From a checkpoint of a small transformer trained on Wikipedia: RMSNorm before each block, rotary positions.
Each number is 50 + 10 x the weight over the matrix's rms, rounded and kept within 0 to 99. Layers, rows and columns count from 0.

# down: layer 6 MLP down (transposed), 448x160, rms 0.0882, rows 438-447, columns 80-159
# gate: layer 6 MLP gate, 448x160, rms 0.135, rows 439-447, columns 80-159
# up: layer 6 MLP up, 448x160, rms 0.136, rows 439-447, columns 80-159
down438:74 43 49 47 41 62 52 57 41 53 50 55 59 61 40 48 45 51 74 36 53 54 40 72 60 38 50 38 60 50 56 38 47 58 38 34 49 58 72 41 45 46 56 54 65 60 41 39 45 51 46 32 37 67 60 53 64 51 41 51 46 53 70 52 47 40 58 54 80 58 47 29 37 61 61 36 51 49 72 56
gate439:47 45 43 53 42 52 40 52 40 22 47 45 59 49 54 75 48 41 69 43 35 44 48 65 44 48 61 57 59 42 45 61 62 57 39 56 46 43 57 56 49 43 48 43 56 49 72 47 51 56 58 45 60 47 65 45 52 40 52 58 66 59 54 60 39 40 43 60 52 46 57 68 41 35 47 68 49 37 58 69
up439:43 38 62 41 49 36 43 42 40 48 47 43 57 65 44 61 57 41 27 49 47 52 61 49 46 47 30 29 34 54 58 41 36 51 53 44 47 39 59 40 46 45 48 41 57 67 38 45 66 37 51 47 53 62 50 49 54 50 28 48 66 37 64 64 57 48 42 54 46 63 69 54 54 56 45 51 39 53 29 46
down439:46 35 48 60 46 44 59 32 61 56 64 37 58 51 52 36 34 62 44 47 43 41 63 57 54 60 58 53 38 40 56 56 52 46 78 45 54 62 51 39 45 47 61 59 49 55 47 51 55 44 45 47 54 47 57 75 59 56 39 49 52 46 53 52 42 59 27 55 56 53 39 50 55 39 45 44 66 57 40 50
gate440:64 44 41 52 79 56 50 49 57 47 63 47 55 55 62 44 42 53 78 53 30 34 31 52 37 53 49 52 46 48 31 49 29 46 46 65 51 43 56 52 43 63 66 58 37 51 25 56 54 59 59 44 37 43 52 51 74 51 58 41 49 49 35 65 43 55 54 64 62 70 41 67 46 35 47 49 61 53 44 59
up440:26 49 27 68 52 53 60 54 63 55 43 46 51 34 61 50 63 49 70 47 48 41 37 45 38 59 55 48 59 55 43 46 49 56 49 43 52 70 33 60 63 75 54 37 70 43 47 50 61 66 41 34 49 34 37 57 54 51 41 47 44 53 48 54 63 61 46 57 42 45 61 58 62 35 52 62 53 42 53 66
down440:37 63 60 50 54 55 49 46 35 37 47 38 54 46 46 48 46 29 40 51 53 66 55 55 45 42 33 57 67 47 53 43 42 63 68 55 51 38 49 44 52 38 53 43 39 29 58 54 43 51 41 30 35 55 49 31 58 48 65 55 68 45 75 45 49 54 44 54 28 54 45 62 66 52 52 65 49 45 49 46
gate441:42 47 59 43 38 36 44 55 62 51 41 46 63 52 41 53 39 40 66 54 54 52 64 48 53 49 68 54 59 55 44 57 58 45 50 54 43 49 34 55 44 47 57 48 58 47 39 42 37 64 46 51 53 70 44 53 42 56 34 41 51 43 54 55 41 59 45 52 54 39 56 32 50 39 55 44 49 48 56 69
up441:54 45 50 32 71 65 47 49 52 54 51 61 49 55 67 41 35 52 47 61 43 36 53 54 56 40 55 63 60 46 37 59 60 65 40 44 56 52 64 31 56 51 54 55 45 51 80 51 41 62 54 50 46 36 53 45 50 44 34 46 53 37 51 61 48 45 35 60 58 59 56 53 28 42 46 45 59 45 58 42
down441:71 55 43 57 32 55 49 39 64 52 36 45 57 58 47 35 65 47 62 46 38 56 52 55 65 55 50 53 44 42 45 42 52 48 54 44 50 62 47 38 38 57 47 50 56 55 46 68 61 51 43 45 42 37 65 57 45 35 53 43 71 53 35 42 66 66 40 78 45 46 51 49 72 50 64 60 52 43 50 44
gate442:58 51 46 60 65 33 47 54 66 48 44 38 54 47 59 38 70 39 45 62 52 31 53 53 53 35 38 46 44 47 39 55 68 33 59 49 50 55 52 60 56 42 55 46 46 63 56 46 41 63 50 32 32 51 49 56 64 49 38 54 50 54 65 53 64 51 44 49 53 52 37 61 48 41 57 50 47 68 34 45
up442:47 47 62 44 51 55 70 33 41 45 53 51 44 45 38 31 50 65 71 49 58 23 43 53 34 46 49 55 30 47 42 41 59 47 35 39 56 42 33 29 25 55 48 47 55 58 46 54 35 76 61 30 45 48 57 47 48 32 48 57 45 52 57 30 43 44 38 56 66 42 61 62 45 45 61 50 55 54 40 41
down442:57 48 47 50 34 38 48 41 55 30 48 52 54 60 50 67 44 51 56 52 55 51 55 49 51 71 65 47 67 43 43 61 47 51 38 58 47 53 36 59 35 56 51 55 47 53 61 52 67 57 39 45 76 48 38 53 53 24 49 54 45 60 52 48 35 49 48 65 63 56 35 54 57 40 50 52 54 36 37 63
gate443:48 47 59 57 46 52 42 33 43 45 48 50 51 48 41 59 53 49 59 53 74 60 64 60 36 60 47 43 54 45 56 55 58 53 63 30 50 47 55 52 56 49 69 53 52 42 29 35 49 72 51 51 49 51 55 32 38 53 51 53 48 52 58 55 38 56 27 56 64 60 59 65 45 37 57 62 62 49 52 57
up443:29 49 53 59 49 38 50 61 62 60 49 56 43 58 42 52 64 51 59 54 20 62 73 34 42 43 50 72 44 38 53 41 61 59 57 46 43 57 51 45 57 42 60 61 63 46 44 44 54 32 56 54 59 37 41 49 30 48 47 59 46 58 48 44 53 44 56 60 51 48 60 67 53 35 62 48 54 40 64 63
down443:55 29 60 59 49 59 64 53 53 55 65 62 60 59 59 57 60 45 58 46 45 45 55 60 55 54 63 50 50 40 61 46 54 46 47 40 52 36 61 58 51 47 73 40 54 40 61 59 55 57 61 35 39 69 59 54 50 26 46 51 56 48 48 41 64 63 59 40 35 52 38 47 61 47 63 69 40 64 31 64
gate444:54 51 53 62 50 29 45 47 68 53 39 63 58 65 60 47 51 46 58 57 62 54 47 51 50 41 52 53 54 44 48 60 57 50 34 61 37 57 51 58 42 63 36 57 38 64 50 44 56 72 61 56 48 54 44 67 45 35 60 59 71 58 45 46 37 63 72 53 57 42 54 76 50 45 53 41 26 48 51 47
up444:43 41 57 67 53 42 42 60 53 69 36 60 30 44 73 54 42 64 68 56 51 37 29 66 43 66 52 62 44 45 49 41 50 60 43 44 51 36 51 43 64 38 60 34 58 59 70 41 47 59 62 68 49 58 53 47 45 59 47 40 41 54 50 33 49 39 52 41 66 40 54 42 44 56 57 49 66 57 55 47
down444:42 67 37 53 54 54 39 45 42 47 57 53 20 40 45 63 47 42 62 61 58 56 54 45 62 42 39 41 42 54 41 51 72 52 61 57 74 42 37 53 44 61 52 60 37 45 52 53 58 48 40 41 44 26 47 64 51 45 32 58 39 51 55 47 45 55 44 31 63 41 59 37 33 55 64 55 53 61 56 51
gate445:44 51 57 45 69 44 54 54 73 58 36 53 51 44 33 37 67 53 41 50 38 46 45 47 66 48 40 64 68 53 53 46 58 64 54 61 53 44 60 50 67 52 63 38 53 38 53 41 41 40 66 51 47 40 44 47 51 38 50 58 61 40 69 39 66 53 54 58 66 57 45 72 41 51 56 38 62 78 62 50
up445:49 47 58 32 58 50 68 38 70 41 49 56 48 58 64 61 56 48 51 57 40 49 51 45 61 51 51 46 23 51 54 39 37 37 50 46 54 38 40 38 17 57 60 52 52 56 53 45 38 68 47 56 52 42 49 35 58 33 37 36 46 52 66 35 42 52 40 40 62 49 38 64 46 61 64 53 42 51 45 62
down445:55 52 50 55 64 49 49 74 53 49 45 55 56 48 60 63 50 41 66 48 23 51 44 55 46 52 42 47 43 50 46 33 63 40 44 51 51 44 66 37 28 65 56 51 71 59 43 29 55 48 53 56 42 55 34 46 44 69 26 62 59 51 33 44 61 49 40 41 53 58 51 34 51 46 53 54 56 69 56 60
gate446:56 44 56 43 35 71 39 47 46 52 66 70 56 43 62 53 73 50 47 39 52 33 51 50 59 51 47 50 55 52 39 48 48 65 44 61 41 35 60 54 31 48 47 58 43 43 57 49 36 54 53 63 51 57 43 42 65 48 51 60 44 55 48 43 45 53 32 69 61 52 59 61 50 46 56 41 47 47 45 37
up446:51 35 50 64 61 43 60 63 51 45 44 32 60 49 30 48 42 41 78 54 32 59 64 50 67 66 49 58 47 51 47 47 41 47 58 49 56 54 66 46 58 35 53 50 41 66 59 38 73 59 76 69 38 44 45 47 24 57 41 57 52 59 51 39 45 38 42 53 48 60 52 49 53 41 39 57 50 41 70 61
down446:60 56 59 53 74 37 50 48 42 45 51 56 65 50 54 51 36 72 52 41 68 46 56 69 52 35 44 54 55 61 52 63 47 45 32 56 41 65 46 58 57 44 47 56 36 50 52 48 30 47 56 69 30 47 41 54 48 51 60 33 63 57 47 53 50 62 49 38 46 41 49 33 44 51 55 59 27 36 60 53
gate447:50 47 29 38 46 57 47 53 36 42 54 44 57 43 45 53 50 44 59 48 46 45 41 58 60 71 52 51 50 69 57 54 63 53 47 42 61 56 46 31 57 53 48 55 54 28 56 49 38 32 38 42 27 40 57 68 55 37 36 50 39 50 54 45 52 53 43 60 71 46 45 61 49 34 53 41 57 34 32 45
up447:47 49 63 33 58 38 63 54 50 65 31 47 60 49 56 39 35 44 54 52 52 51 39 57 62 36 57 47 57 59 45 51 45 43 33 52 50 55 48 53 37 46 48 43 52 44 74 56 61 52 42 47 47 52 63 57 46 43 48 45 58 47 44 43 59 61 47 62 46 50 64 41 54 54 58 42 56 60 53 38
down447:79 29 47 49 38 62 48 36 31 45 42 49 43 48 65 49 57 55 44 48 34 42 41 37 48 50 51 62 45 44 41 41 48 63 51 43 60 40 65 58 52 63 65 54 50 52 45 55 34 54 49 53 33 45 42 35 48 60 64 42 47 48 52 50 33 44 53 47 53 57 46 63 37 55 52 44 61 60 54 53